From a checkpoint of a small transformer trained on Wikipedia.
Architecture: LayerNorm before each block, no biases in attention or MLP, tied embeddings.
Training: a variant of SOAP for these matrices, 93M tokens, 2840 steps.
Each number is 128 + 24 x the weight over the matrix's rms, rounded and kept within 0 to 255. Layers, rows and columns count from 0. Numbers have three digits each.

# up: layer 7 MLP up, 256x96, rms 0.204, rows 133-201, columns 0-95
# down: layer 7 MLP down (transposed), 256x96, rms 0.202, rows 133-201, columns 0-95
up133:133143150146088129137104103136105118121129125173155088138149146128138097136170123116115112135073130142112122091105113143136120088132120127096146119097086151140153151152126123169124128113098130105130108093097131133118135131097158137115161098141144125148110118126117120117095121140116100151
down133:085106107146149090089112130123112133121108126100156118147123151104125144148131101119161067094140110116158102177130112116128106141112115103152123158108141125130103156128152121103133083103127128131139103134150153147138142150117087105133129155145107157141116095111126121127125130138173100086
up134:146119124102090122161133161122147136133103136090101088119139150135105157127110134094129148068102156132115148121130188149169109103096106102099104137134126170132144103120118141153113107093178149131151111125189109126163122130092151136153116135144150065110141117116105157143147139136135117117
down134:147148131157114135126108147119105164110158098149120137153127131113154089112117129171140117147153110140143132148128105121091130163140135118146160098161152104127114117130131147102168108128102117127147121081096133109155128129138119118117092140094132140144100145156130148146147182125137135119
up135:134098155128141144165103124149145140139141149145162108102164143129137162098094101136175145134161132131144142123130135118091122101122125142144134116121108141114128117097117129144161149135200113137089132118142115117107158089142139113111161160155118139128129088123117111119130122129143075111
down135:163146132148138095142136119120119122113154131103151127139099144138115105100141099063087150072140119136104127151142115135135121102153091118144094117119134136174125136164133143186092141159102137079140162179120149134124138117122110121142114082125139164109145160141083102118110151094133163159
up136:147147084092131144138095143141134087138140099098134126155151114120124161121119148130115115143136124127152117145157151134099107102143176156157119132090080146108135125139125121074098120146145096142136142108095106172093080099098107095123135129125127116115151130136118103157121165116125097120
down136:119123118171145127125137101117146106108085136088107123144155148135152138137136098132140128130164115137122134108107143119139101148119125110184124126135167106135109117104196116141099107114138120118136127153157113092109165150153118119162138151126107148169103120128147123111183107128146151125
up137:141114110107116165169151085163165117170124137126140088125123134107132126105108082113103125119123119106074102161094093117086132149128126104140103121128144165134165084160155132132114117133132128175121132092100105133139116124091105148103171157128128092118149133111158121125097135107121140101
down137:111129099138113103125130125120133198147104106135141152144125099159169113137120109117111125125133153167149078109136138108104164096101127122119113162148137137111132120134080126112149116139114136171178130130107132146111116094147137135134099085066148148148108125166120102120089121122156154141
up138:150162138131173130144132159142135133115132115173102078111136168097160133155113036084115139099160113188111137115127151126117120073109143096139119119117183145130119099124149175101099189121107112132122148123132121126112135136139105150140111123127121135135209126106129113162111096144124164091
down138:114098141143122178104128164115128117146164136101114093110101109151125132131092156129122157144111103117138144124131132136094107144109093158125133079120155117148142135101096165092112148155098119136103136171168095111148124110135157120137106111123170139132159096100117097119123126122130092133
up139:110161142151122112166139130105102140075092134089150138111111128118125121141121162122148079121107128126148140096130121137153148101112119132125146139163092152125090126137121136138094165108140084127129164119138132150114126138119105110119112123155114159132123096134136156075102173146127097112
down139:140108136104110115115164142098139130145196151168122123106143130152143130119143104128082187132122125131123120116104128119125120128154138126141120101103168097132151142149117102098128094113103144126132109118114133136128124155085166125119185115089152098106145142123122098169136116109127143187
up140:127113180116132153117156114114114097107156135130158124141135162156158110126154144134079165161168139090164115080134130113108150157123155146113106125117079117129101049151099148110106128156106099119113141137111137158160126088114069130110082112078064091181146160155123101119144156148129155075
down140:127170121087174130122127147127158077169104161101144098141117162137182086114168127115113131123128132091168155117128152123139152155105160147090075126173131080083062163109158144088133143119094067090151044112148174130145161097109111147131076145092140140094186163158120120135141062142144147160
up141:121108157142159133172135145162097120097126092096108130121132107124134114138158149159147105142138167153145081117144165091153140130141101107119108132119123123104167137130123152121161143118097147096119137134121171127121123124130104125147094139163112103146132161147169136143112106141124109147
down141:127117132111095148153138131081123084108114146156113114115102138092126162144141073108142117126091079110165098157150140095115111115089153119113146135144124063107143085146112159105112118118146151091126136115129123124153108139104141162119125121131165090170103151119118143123145120149132111118
up142:121145129103133111128138167073118129119166138077117066127142112088142126161148163138114114118172091121114102136126096155082163106110120140104130140128149163140114140137086156121138104143147122111120131104126105120108150144141102141132153131105138124142155142096119152119138158135090151161
down142:045095142103093133126115150161125134080146136126154130123134159152108149157115129119112156104129118121112126104125162104150112142122099104127134134131151058163109157149181114141135144088133099083107132171179082154144113110120145145144160153106127120153137150144120149141142079139101154155
up143:110128143146083139140079107151132112102112109121168111151155118085104134103122117115178132137099083132111121111139181133122128164139151141144112138119111133107135171174169102106140123140145113159119109150089107093116118144117118123117134134145106081125131133198118107131141166123133110111
down143:135103149097113154137164149112123141115141113122149173109088093134116135156152113118082105133157169103109140146080146071156111151136180117161132100153141133107111093132101125124133096109121133151120103110137149137148117110117107103131153139121150187125127124093151133136099059156134154140
up144:128131107103157089143158114104152159156143135127143131164111116122162100106115110079121115136144094119109152188137132172093140119100158098112130104138101145131121120159099165090151153155146104094074136143126145117095129141146148158140126102144147113156139110085139143123116156101116117133
down144:109122140179142102116112153103163152105126093156124149152132156139117134176133123136113131124100124128175123133146178118117122094125126146092168143122141163105122111137115124068134133127131110100139098125099121151091141094122074114161126122110121157130161122102089130146156096107173139128
up145:090104053118127064136135157133098132082172139163156089136141100095117137118111148151168128120119103097101168157140123154124101122097128170083096078153128141127158121176152150142124139150120141105153110157130108129132166123148182154093101128096122144108093094119154157115157130138119119126
down145:112160141122109131101113126106131106107153161112082136144178125105112130078088098126111107143150111127121147118140143103101088108170099125115122129138140125133185167125125124148159142162145140090132155090151164075111108131106119130131114127152097135136103140082143156135124207167113131142
up146:082090112091155135118126109119178134131159129130123115111147122145110183097134114146124181124111134123128157122135149112164138128135119119120169112156132144123105135132155156126160148104179078138121132139165111123146096116173101113159119129115109094133126108150127157108113132125138132158
down146:105164136162118127149120133116133116155126127109107154139114094140108109139149111123099127139154114154113122124100184127143101086150146132135155159105102124127113155146115096184148138127151132147095154085096122081097170150156117110124100128096120102114180125123122091099096127096116125102
up147:117095121131159128175123153132134150117149113104083131134130167086115099163133122120135110159122138128146138127108112099094132119131156159108105123146145121088125139109150112129125138120097132142104190160115118100125107140105122176176109165159139174126175117115133094156097101136134182131
down147:154097139082146184154100194095158113129123144152112145130158144143109153090134148141104087107099149114118141152101171098151084091149150121118112154094143150149139119170123099156138143122137165124157119109144168145091122124122153142133123107087119108109150121131150124113192122134162067096
up148:112136178140102106109114143133129101128159122123163176188117130181153149151158097131105104133150104168087110101098144122127146138101083114088116101116148104149104090120139137134106143118109114144131132173117115133125098115130113135169137144175115123120151150174129126140130129132151140132
down148:155135131141121159125134081166136131142105086128139124128097109071114123149190134096157118160132112119141157146146125126118174136120115113129160102119130112118146176080150114083150138087125143142148108155141123123083125146141110166109104140129156140144114158093107130127153148130126109123
up149:147141141091099141093135107159132137108143116105120134144146147095070146129092109107096108144114136089114124094141110151147125139117119122137145146163131087093146123106136125116115150156102069114137125141156144115099109172119115139127140117135163150111090102106083136117102118144136094137
down149:112119140170137118132144101152139118130098092125148104112106143121103116085124086144113124111152095125167133168089075108095105109152090101130135116117095094147119153157140178157114084117145160131099151149116127134102166115089127156138163131150100120122147107143146080131111122123114111119
up150:117152122148129107064122132129140172079130123089150134119130162130106140101096093125175130132163115071169172149141104125105099089145146119136136119096119146108104162105143106148103161112091132099129111081097143152137097106143158137118100131100128133139142175134135153142141155125153137138
down150:119132111123127143134126106134142077154098128158088117116156116138111137167155145103097119146108150143114090175097126150129146121132109111112129162129147165116129156132111136149126129136142174172134100176124115152159140117126089132134144123152170152157076149139133132127112128153099092136
up151:101135125105098101125172145150128093113146160131101095108165092129155130110099110109108172172092115118106145139115099136139112107075152100123128115145132126131158109105148127139125144105091111135122155117132126127134164134100145120174142136157146163123131095103107129139143136141140080134
down151:114115162084142150084137122149140147131097112107112110144095069155146085136169117116179127112162177152097105123157136105128163159094112170093143111065143112087116162122111160129149117154155150136128118154116131142094112129120150137096139125127133126172126098103133139110138086170132132145
up152:128141143132087129142141108127098167139109098163119115114088119084089101157117105161110100122108125116134171111139114109115144119123108148137139139130103125100140107119147107124137133139137128108163138139158133115117107099113152088149137141153082110102103110136116122109111141189147098123
down152:106097147095116097112107122133156122101152155096145134103124147192138145114104114119152144121114129147142124104131132149136071130105144151095118117112154089172117174142098149131118115142121186097137125143126132140128092150137107147120110132144154105134163151122097165113148133085104194113
up153:087109138120116153127097087150176180077122135147134128099166110157100117098116161079132130115086131122107122102103105098180148141137137141102113128130127130100107082121076136129112169135147117145102161090077106151132109140112095103110080134096108114126105117083133163118111172117109086149
down153:106146102105132109121112111126138142156112156136097113135137102109125134140124088119100108143106164158109153171102120132184115126127128104154097140143131139162104112147140133150150126122115146134099151112112155088101105128123120100118155108119079096119145124140128151127105158143124138119
up154:150111149110102137136127160129151072121155150140093112132160098139119113148107125099161154126170121160116113140138120140084106140159117125143161112076155145122152161125128137126091093114135140132123097174134155112121117150140159148155130122144130123151097127100105137161113079113060083138
down154:124122090109162141127105110127148156134124071146135135144114156119120157137170138142092120183162129114138063151099174135083154127129142130131124130131129158154118090127139152134148099151106142162147127101119122124144136155099116098141105125113068146123101120124150118129088146145132172127
up155:135141118113109093132099097119079131133126156146125110147165162145125149096128115086136129191092107129161169092084098159144128093128139120153106115137115121128130118179153146136120179145142121205139133129115103138135124122090129112101130146154042135097129164151157133137110115144096147138
down155:156128107122105111124112124136117162110139125150114133087130117125134099162128163143176174069120159133132115125145120132142149175144122161158138167132128131120145148129128094183129168085130135116131113051156165071179167137126167093148101127136159150115140134128100108174120099106123151138
up156:131124109129133120083091124099131120156161139169166138104140142158093125142116096131105132145135115123164102120164111139105132063149110106146133141113093162160114146150135131088099159114101149162104134137118140150166101142079141118118188139166145141153111147110120153174120105129114111121
down156:126141139120106119165143123108101164121091122112116088147094117144139120118131145132156078150153128123133183099092132111145122152115142116137153108147133124108096154142106128141138109112132109121138120133136086134126195121143146156152136123141167141137155151178145148133146128098110114123
up157:134097138133126143118096152077164107210117120160163143065091137088128140138097148152135065123080120104159120146124132133083111117147105124159121198126094111113144113127130131145115143100112123155113117117110118136123130140138208130146157135178151140135115138087122152108100137127163107123
down157:135130150107099124074138098175071154100083141092115118150119120128160105126117118142124127142156110155165126132099112116182132123125112143084128108125130115163152097138090143138142099132126120104125160139154109138122130107149134158171149146106157141155129126150103110169105179111129153125
up158:144129146086142139130119111120111108098110128168102149173180121134143171133125127136176108126082116133117123167134095140102108092102169143148091123129150153083090122121129114155150144121135134133095118151125146164167169107110095153141137121137110153114146127165121119167163121105098097123
down158:115185173143146098143114085166105152127096150143130109116113137056141098092093131124131170138130129106125114167163075095096114142106102098115158090156075158143103150084130114134142179122158150124166166150132120112123134120142138129099158120116169128132139125096121125086119128125141166090
up159:136126131178134117124095121139114115105102149123137109115116103130113156176121142136145123094155120106120120107125108122081122100131139143130114138166116133127118102141105072130081149118142078092102143122145131152147139100170155124154133151138139132163118149135156082131090127056094124133
down159:103099100148096131096137093112153121175109099101121139125124123108145117111097105123110105146085113129124108108129126175112110138086094139104163132122109153120175137111146143096153095131110169165131154153087140090121113097096154151108141089138102131112142132096128115155168120161172133136
up160:177126127141110124151119149153105161132114170122100119127143126078097101123113119112125095117082131077128106090151149129147155141116117126137083109154113138134119142110134145147128116086118135093125148112074126121080137161103141175144144148139113152099139164136131137152114109114114148150
down160:176123106123130109166154115115150110098120134088115128149170146099118119123128116140163178150125141160114114148122082135145107147125119173098164137109163096095139094131112111123106107132145153150138080107157161119152109087138151116132117135119100136124165085107125123122126123118129145110
up161:097180135122089103155144119088157128112099119106136123147117111129147102151097096128136118113141156137102150112122121174096115138101136150123109117074136164128121173130123162172171084113116178129099170094127148086153131181118125127136115159175103125128156141137154198142109137140135138088
down161:120087122120090109132108110110139116170121127101112174103084135122148091103095111105136145098140128109133101133142109168161151095149076187179124178139120102137107131152190128155114098138108120088148159163099137122112134162114133155143138103116138153098129116103064091159150133141150096184
up162:118148164158097103118148119153157138148128155114110148161137095095126094097127136106109147156119095131134090140129143167109108104092154089148095175143136140101139063168085146143104137143124146142099122125144094166133105135164142052066120156114115134154146082150109118134131118099077141139
down162:125057144105155166110131109136121092127116141174176144116131146146117126096112148137154122125080146106123155148124105120113081131132121154092102102128103182168124124107132135119072158134110089126151143149086115081124127099106160157169134150130125118125150130139128149175154099057092106171
up163:140120122114131150137120103081142162151181144116140137084141113152102130137136135171119138108149149156115142097179052149125139102097140156144147133094103124126157127125114098127113155154109150149119145165179130127160117108152125113158117115133126110131111198107161127147131150133148092111
down163:141118103134148123111132116115131146111107128092126128132128122195161120153138098102152112124172110139160107146117093140116133144114187127140143106095133129078155123126119118089147103104146135065139101156170071126135135162151140147141134114113161111106093103165072119100156163099108133143
up164:107123128116138141133107149109137118122135140093148136134125113147140144133125158132074106137111127166102113069116130150140114106116126071094039169129129103104091140155107147113118142162136115102100119140112119128120117134146114077109137155126139133126092165118159149126137184124097123123
down164:157138112151145095122117157101137082142121124135090118081116126093132143109101106112142149168164125121136158116136095082092143133140123153128118135140089153121156122141088123137116137135102157131109121155126119118108148130116095152129128110110131114111100102134124136142142138161123110100
up165:123094136146120178188108157159139120118140113143132145166100165134118130110103108166141145112122130104122100131156192159101113131108142117137115124112125147120098102116183067134134166151133142095098133150152131138119160123130136132104138115088130127148077122129140118140119187126092129080
down165:137098166114116118111136122142124096117151137139132127102101108131150174128132099121138150117135137145121149121127134142168135131084137171160088185080099126123147147135120071099120140120089112124132106149109141141143140130142183091155156102124146101129119125128136109153157185150152140160
up166:155111133130111153145090154109128185124137147160192119153133113144116114156114124109093154102122154150176135120076133168116183130120137134147146131167106144143116121133145128141108129131122135124096140152112182096137165136095099120111125128157109129153103131135098102161124093097127105150
down166:123160093155091083124106082101097139127131112148139162176155102143139141152130094096113134150127100163156135123108139133117107128148113103161115145128142116149116128073097126118143107126106132116121081139158131125118152126141130113079142137160158135160116102146130136125128126137105138070
up167:149124138108142191109122171118149106142118135129113160115096138121091106090144098089125079144112121140126121127165095158127134116164131134140106115116149140119159098174150117089133134112132136142108173134117117117145116113118131108126171135145112157114140128160151145121103143143078149147
down167:137100146128120131153119084129126139106113134125137132129157125131139133145082136176164172100129087143157139148113119142127102139104135109151134139145095136140117161110125156150153147151132152136103130130149134172119144116131134132114124155174140138160126131128126116171143141092163135132
up168:141131152089124116157116118146143139132166157104174150117109132101145111124088091108119108153129117126113095152131126098152139134135117109085124112077106090134142088125144141081127121158097152096088114122129140124112163138148091146099133172145144085151165151102162173138122100110108125103
down168:160128113197148126133137118084142140151093132121117095120120056109122095124131121124104138113121119127109080123142162155105147144144153113141146111118154099108119120130119119167120140148109143149185107125136128134130165137141142131113101099117156114112127125138130114132147061136115139150
up169:133102129154083180145152141088108213117138147132093118114142108133098114170155115140134148133101105121125112121120138134123135130122121105116106143115107148136107105108105122094117144138146113119131132088141120110146177118112147061083154174143135107170121111103113113146129081117128117155
down169:084114115070098133102160129147106108127102135103129145125134143121141136107165156151108085132129142120147170154092147106115138115115137155151115106131132141109119139120145100128169157137138127117147154128149142098125141097137091139140120107118128146131125148149126129182103115127121082112
up170:131111156145089172161117108115137160131140138088109108138171134109134137096120146123151083098118147142122133107166141163099096092170132135122137130116128138159122189131148121108137143103114167143101108100132116160155108115133102112098074145125113155156105108168126177147126106130115140179
down170:141117158113155132121113139129163116116108129140096159100111105104116100120141106113107120119182140134111115137102137134140123101184125102112135171143112148144077113152140077145135122137139086184133131153179142148171089112181125077160098116114134131127145114133160113168120130123129149145
up171:140133129074129096146114086121127157079091108143130153102134133137109119115148156108110126101131138124134202115174131169116118146077104126177142117117106151108110137113132140153111154110075112055132093141143127139161122146114083113121133128162160086138111129131134107123124109129146143098
down171:127137153125170127131151117166122101103095096088107165092105155084151132128131110133149145161111094200134132149119093093119157110126087114126142122157127149125112124067106165081136164142114160194114103095113139157132128100128125146149104102145125126110135156095158146105138119138128101119
up172:137139117139153076107111173106088136083103084150135119136114151159155147156078122144154137105116146108159109163135143105089117156142142075146093174141122138113159114142103113111115102099094121129108137095154109160139107110109139121103157180121136134135123111106081116111057134129186125128
down172:128086078124172106132093148162093087130122123140158112127106108156129137164141090108125159091147144111138184188079174104140112175154169107135121158165087121052114123150120136132148096103149131134071164087160142131095191138097160123145113172102122119103129105098131119128128063148129158183
up173:116129115122091122070141145132195082120129096132138102107128102116113111154119140136148111132160108095110157104118130128087124101204085129165101143129136078127112108115094132099121105122129114146139086169129149184174112173140133150109090173126125103135135137095131119117114125120176134110
down173:076204125145122076120090117128132168124177095106124130146172132134091158142185149166147123102149143103134164149113114098089163144152085098120089149161115087138112100176083093125153113137101149125110092132134111159152146151086086159093150155126101137135121153096161097088152085123108140115
up174:111119138137123152103134119143112102114161116130111134100159098116116167113137148176112076164114112085088155149122159126115099120103089106128096147126157122113134135099120131124126105153166116095117128143158139169136153100106116131145114155106110126111136110122142113157133133141157138118
down174:126124143132107127116153142087089129113108096135103124108135102131164076140149111125099121076133094115100102090139086166108103114120139110183154113094128115117098108119152137136104122128165145145099136130141174106169126115139145155124125115082157124133137130074156144114161145152125148098
up175:142170101131125107099148146150102115076107129119126114133117109117148127140103130118158140150127156097152133139130164117099135120103131078121106099101079129126147129124141104178104099102118101059100141119159137099092124165113092115129152165127138134142111140088135133156106143148132163106
down175:102115148096136121076111085143098094098118109092110136161143109100128139140110152129146116149153126169144139127148152133101108128110100144102106146124149147115119109130098187114103121129076138158139151139130093152143109078176167090115123120129158097129171094109119156087116112112154142097
up176:153114133110108088148133155093137177077141122124132162140123132120136088188083125127100153156109097154151144136115126114137126175119156129088133150119080090142130119111149124145069120139135125096088143154134122108135155133109128168190159118125136130092129111150112089143097137120181136140
down176:103125136153100156127146138148128140157134134138150119113089113145079154092138151143135118136101152126113136110125151143081134104121108113130126111104158181146124131137100146091169111117141120125164101116121108114135111121143097125082106126126093131115148150134129167092142163096130115091
up177:139138124137056155118143104108131104165145143133150104135111161111143117175097138148135135117101121128135135116104105112120109127143127139074154130145165114119156096165142089154128116155132142172165175101107154112109106110110118147124134121131110122091162133109144150146119119146123124128
down177:121107124129158138131082118156152118117110128124096128143104113152103114110094117118170146137128119165099138107132130134143138161101107095117111113134080140111116173117115175115102161109123107134136128120152147124109154187154101136145118145153092131137082103117120093122128119124112105141
up178:132149119165095071112158117112088101141128121104137152164158075125150121128131094130156178148128106106101170141152152145100145126081133131112136130169101110131095155169100133115122134097116093162117135142107125150121140117050109117153175074123089145144115107085161141154136078115165187123
down178:125157128124052106151116141143149146112113152137114137120133133145144150088108135162144146112090137096130123162133152134135121088123173139123106133116114088108173114056124155112107113124173107145081106108130102146095126115102135077122123116138166185121163143136157152116121042117133118182
up179:148119131141114160131140153123138153089108133113183134140172117112091116142101112143094138118149128150127090155127145128105131142143155123149182099077130163146109119153146152134113144130132119130124109134155108069123110152081113158142101160136134082151097141090179123106135136098098173101
down179:146166113071120105127083125082158141100098145102143132145135131092129140163119111142111090142093102125135129135152107162152114149089071116171141143074091118135101162151145153095079156115146123128145136096072119138147127167131130119136139125130138140111133101134110181145144085132137117131
up180:101102154141135152143148080106170095143163128087132126124106139122143113155149138156097113103115109095105134075185125096168131181094154112115125104096099121127108122131164103119143138118130107107143123102145113126168125152132103113167166154094087125133140176152151145150103115106107151105
down180:156150097115144091139104114089091145115174144140117086140109106166108152135076126153101178164116104112149133166113124131091131114116102179137091111140088146178110133110137140141124129139167103116153150147126162122151146124136150173126124124113130162159124092184136148126150092122141142167
up181:132129112109143141114096124161120127118145108089146118143101130175138107113114101169097108071148076119111138115150153146120139125136107130201186148088165096138126134118105130147086156111136174115138135162147115123132123129181124110120148122177109086130177113115163143117116157106119107116
down181:168178150135110106114096140109093152147104120172144131140153153128124121124156165108163147170087147160149098161124110110133135096125149111090112091090109141151169113137137102110141121106138158156133112074146148140101132150112097125080124108102116141139104134121124157125156159167143120111
up182:109097092112150125095149105159137069124104106100126167150134138127128156113168078079148132155117154195122096089151162168138153132068122113161127135132139087104141091110102135154108143104150112121117163121158110145103130134114138130123153167150100119125154148137118138093099114159130140143
down182:153144126144150160106139092127106148151140152147109115119121137089081176144142134152125079100102155126123126180130134161123128088140149136111125127129127113153090157143146110130131126111145116138145104175100107133143079128162137140097140151140161158114114154138098141101114176086130129108
up183:156108143132156111133126171139148126135125122108175144144126132118171153124110124096162148133122120129171129143141163070111094157103113117196112171128132142115112077123138123117116137091149121162077151139131124112111152152124064130092115180103100144134131129128098164113080103128130122107
down183:099146140105141124104144142196143121109135145132113184117172149150112099127127090101075122138113122126132138143115147118107098144162137074128100096161140125125135147148101183106165088106094176171103133139134138108095100137123088156141128150131106142148142117165120161123164153148106100187
up184:092081161117088104154094152105134140146140138175091153133168148075127121133114153131134164121149130123119154123141103127129135115122145123151144147104108167114143120115172142083132124134090138152145127106145147156152109154143138146156144098132122152134060149148104143106121180156074126146
down184:150163087153134117137151078112116122118086152110092121151138120112125120122114098140118119150136109125114128168163180179108122128182126084122172163125160108154098147101109150086185138100104132122106117080133149098126180134137118090079149139122124137136108116117110140103130108122145137097
up185:118106112121168075173159134149108143117116133150139096127137160149123139151115084159130095121082145087115133134113140156122131099131105111144109115115140178103092153123100106119163125149127099160153144114081133098153089165116144151124156112145111151124081145180158122130125148093154146157
down185:110181118167110159115120121106130126177134135120111141120160188155118123117093155126125108128160125098137112113162118188133156157124138111115099154103182123172156132144132102117092094139112114151117110155114139097095178155147108104104136146085110082105178148094112110155119103136083137143
up186:142146125121174088104144148115114169114166110108158156105168128124141112163127119144123089117108137095148121204117113125127146122145144140141106140106161169148112147113165121071115168152111136133090147089117146115143096127121128098125131096129147143109113105139105122118074157148149155089
down186:140102124157124165097133106125140134182133096195136116132150130136077118112096136112154173090086104142120149127139142113098091099151118159094165105087088138108112108102119096134134171102111105146141062097147120175164172141101121135124083144145134138094151121120134120164138127126112139147
up187:170118096101125106096134127122140113119127132121156136170123120104130134105112126128157114136082126152106116147128150116159086104173117122084110178110121133094127133122150151136120107128098117122092160080146167196126157158152126113111112143150112120148096123127148138117117145111113125131
down187:152144114147125146112111133116095092121112114077115158120107158170132128161162108134143117120161108123147131090148109150088133106145123156125143108122167148135114130117113132154104115099135141096116132152151124100120137128150095121123141122139138119127112103172098121149162126096149188140
up188:092112156094110139100156194090154111143108091121145100159121098128102113117157097185136084125103079135130157138095134114132105142138107130129173152156188149094110104157096133185124153132104112100159107128108102144166136150131117142146134098123103095102135130130156115144114128139106142124
down188:139104094126125132124100152133111161114107149054058115126113070140125119090149091172125144100130123139123147153158106106171117132116155124103077099103130089105128131131179101126158115125101116121106101163154171137160113122138143156117116141143106077151068160167122133161122124124182104146
up189:170119114128129119115187164110115135059108086137131120128097135099147110108147116123143115135125102118141127150126094108167119072133143101150145114130092129053105104106123104133128168127123157129094151133094125173114144169113108130112178126111146120137141099108124111137124118137129106095
down189:104136127153134185131096150158128130170144128129076176190149166135133099133126153113146100135115096126149105129131130157125129140149100108130059117150140158186163105103195127132114110101097138150161146120131161105070112128109141146120127158136168086105115182124138102136117121106086116119
up190:157145145112120110125122130119156139118139169141131113134174116138094125112086148091130154134172126136140149095133147102122140110092174112123117112124111162111124097099163159155143128131136108121170108155157138121110125093118133159138110149148110129158089109092144157108105126092094106163
down190:079115100103099114143166156101100114134111078138134143118131152124181183100137152199132109154094123128143114164130102147119139114127141139151141134123105123110115149123104126140092124104124101115114140146124087146121094133139121117109128093086135111129146119174113137128136117135114123121
up191:115119144118079143110156093137118148100122134157170062136153102111101141125133118107106099105115110134087147108128135127121132118138138099141099139151143108134145132133090113086128116148109121143128123149123135099104149118102093142094157129158099093142076131132133153079170149112151135137
down191:110116145123145151133188130124111147108105143126121164134164128158155147115134138159095139121112110133132114132151146159112152129117102172131127120096116129133116150180173104155133135157103141105138138178127121127129084147085143132132112141078158098163133123147123144156100127114129117103
up192:113133081140155080109165180148164111120130132125111093155082111105088148113092125112136127133137138167127128143132125148105113145138148128104119103116108126089121137096118116113142130128137139132125113166159150143168129102175152142112112086139091140150123133127138163134073123114095147105
down192:106155101082130119155189087120133125130114109136129145170100144110161169139156139114115135112073164127169125094131129125143123143117138089143126150132103138161121152099130118127120108140121111104158119094109086143138133083159133126123151136101139143151133108127169124123143121130157130122
up193:161144109094137110111107122141094143075135055096148131144129110122138107130145129116106125134102118092110173112133086133127095160126094124131110158145087136106127121099185116117148142155126128160117150145082149104147119154127144168167120135172112098129156120167141116135125144122163137108
down193:123083123132110112150087129149151165153163129151166165125121138107091118130150130126134091157110159126137117129134145157122146115144104128162121088126123138150111171114139116145104154140124130163128110103139163164137168123069087113057088104153150132135151124107119143116120122125155161126
up194:107136133130144134117166156131173127125127131124072141143104129133131143108151122142146112181119143119118110159159089152133128088114099136150191092118159120146157110172125133115149152147087117127101108137135138118122118131170133107111144117119118114158132131125152144169134119101077146121
down194:141139145074134130108089133107094125174158146152135136108106125146116153139122098137135096117129118136166132129112141124158128151133149136128107135148100121137135146099094091160097159114134148113168131099134123121125143151098133149165127142102133156134126138138103134147115072141141064156
up195:105130161135106141105078172144136134092174099101115080133124128106152136142135151143107094117111102086126097141096156141124103185162115120118136141149171122141172098151102147091158153163101158143099114122124104087139133136125154132098158098129148121146180091137163138121103167107143104153
down195:096143103156131140112151145140101154109103154122119162077149133116192142115136108129150137156109164150092139128153126145148169088100115117116143148096135132115090118135127134163123100133120150223161148116122132126103180111093150114150132121143180103191135128107082083105120121128150104141
up196:117150161155123147093150161140171102105135152106128132126111100128131096117142124120143124122106171152143095107112166134119115137125133134163131100107127105089159136107130104142111168120134112121146134181105115092099073070147123126177130092078086125114102140137147170146115176160141154132
down196:128128111148163149187123134124137140140099114151129116122136124109150095128124103170117147126127089098132127116110087058136111134153161108154185133155161145131106114153103166137121093120123130137213149138162104154080090121093116111149127145113093087121127123136163130096123139133132122148
up197:148110155131103093147123161141092127113099177143109095127123132137138129120095100158157123148122109116104156146126150160101117173099118158110128113106125121169081155159121118121067144116117078101146152123142100105168136083136135086120114114129165147132161150132077116111113116123124149116
down197:161131082148132151110141104100135109162118129157163106145138150116147129173129147121117160114116098138116104133101140087159084139143122127095113163111123120127154121147106130125103132122120155120083101128152136101093131144119151124141121159126135102134145141153152111146152154145129120148
up198:162152119126139121152139129134081099171149098157147158133136080129118131190126173099139168073174134116142114086143118162115126113130137100158172143110121167104087083152103123165144153128111122155168158136093113139160105129143126117134108133123094110140128098162123108137162099141142118102
down198:135163100156134136134092100163122109128101132129133115182107126153149099132093183169124148128167116135100077098105114138136131139119144137065132127088157093135102101106180080131128153118171050089155118116110119154177110118123114156144134144170120114134117107126139130136141073127150150146
up199:175186109099119155102140184093095132099145117115120087152081117144126102126090123116141096075180113115119118107137135119144129150105197151109120111163093148154122106136152079116114121168154133147127124139119157170142112083152126127105141151119119129128106115117131141150133115114133122105
down199:110122120126107131109107127142131059133139152131147167107166116109116171110125119115107147136103111096122157159131113152122144141128112094150150122111130125134161132106128184144113146094136151080109136112144142084102136147125139112113160094128139121140120093157115127097122143115117133127
up200:124130172086135142140129075098150093121124154123137137137119143104152113147136133167142119190094154148132115080111159126128109114120102104178155109142096110158131154145155091141112162131112118111106085136118138139138129165117137120136113138165103118094144113141135157110167106140125120108
down200:144169107129128154134103153114137140148116158135095124133183140121106127136117116075140120134124068099159148111170117124129141095131130137121165161166120138095116137106135142104149102115125120164126158135100094084130115100122138119181144127101160085120101097126150133156165114106174111145
up201:108119100090119124126085137155162144181153131135141131121119117148132176117121116134131144108115172161088134182193096140117152118090126146148162118158136152077165130151136131101121139127096153113122119143106081147142147097126101125113135125110139124120156135107065144138134116143130117140
down201:175126145116125135102123134085107124132131117156129158114142101102111134113164135112112114142137145163196138122132188130126130097079130163135180105162133148134169171083138121118128153132144084112132094120115079107122172099148181142144084153120118158135133114100123149123158130136136140139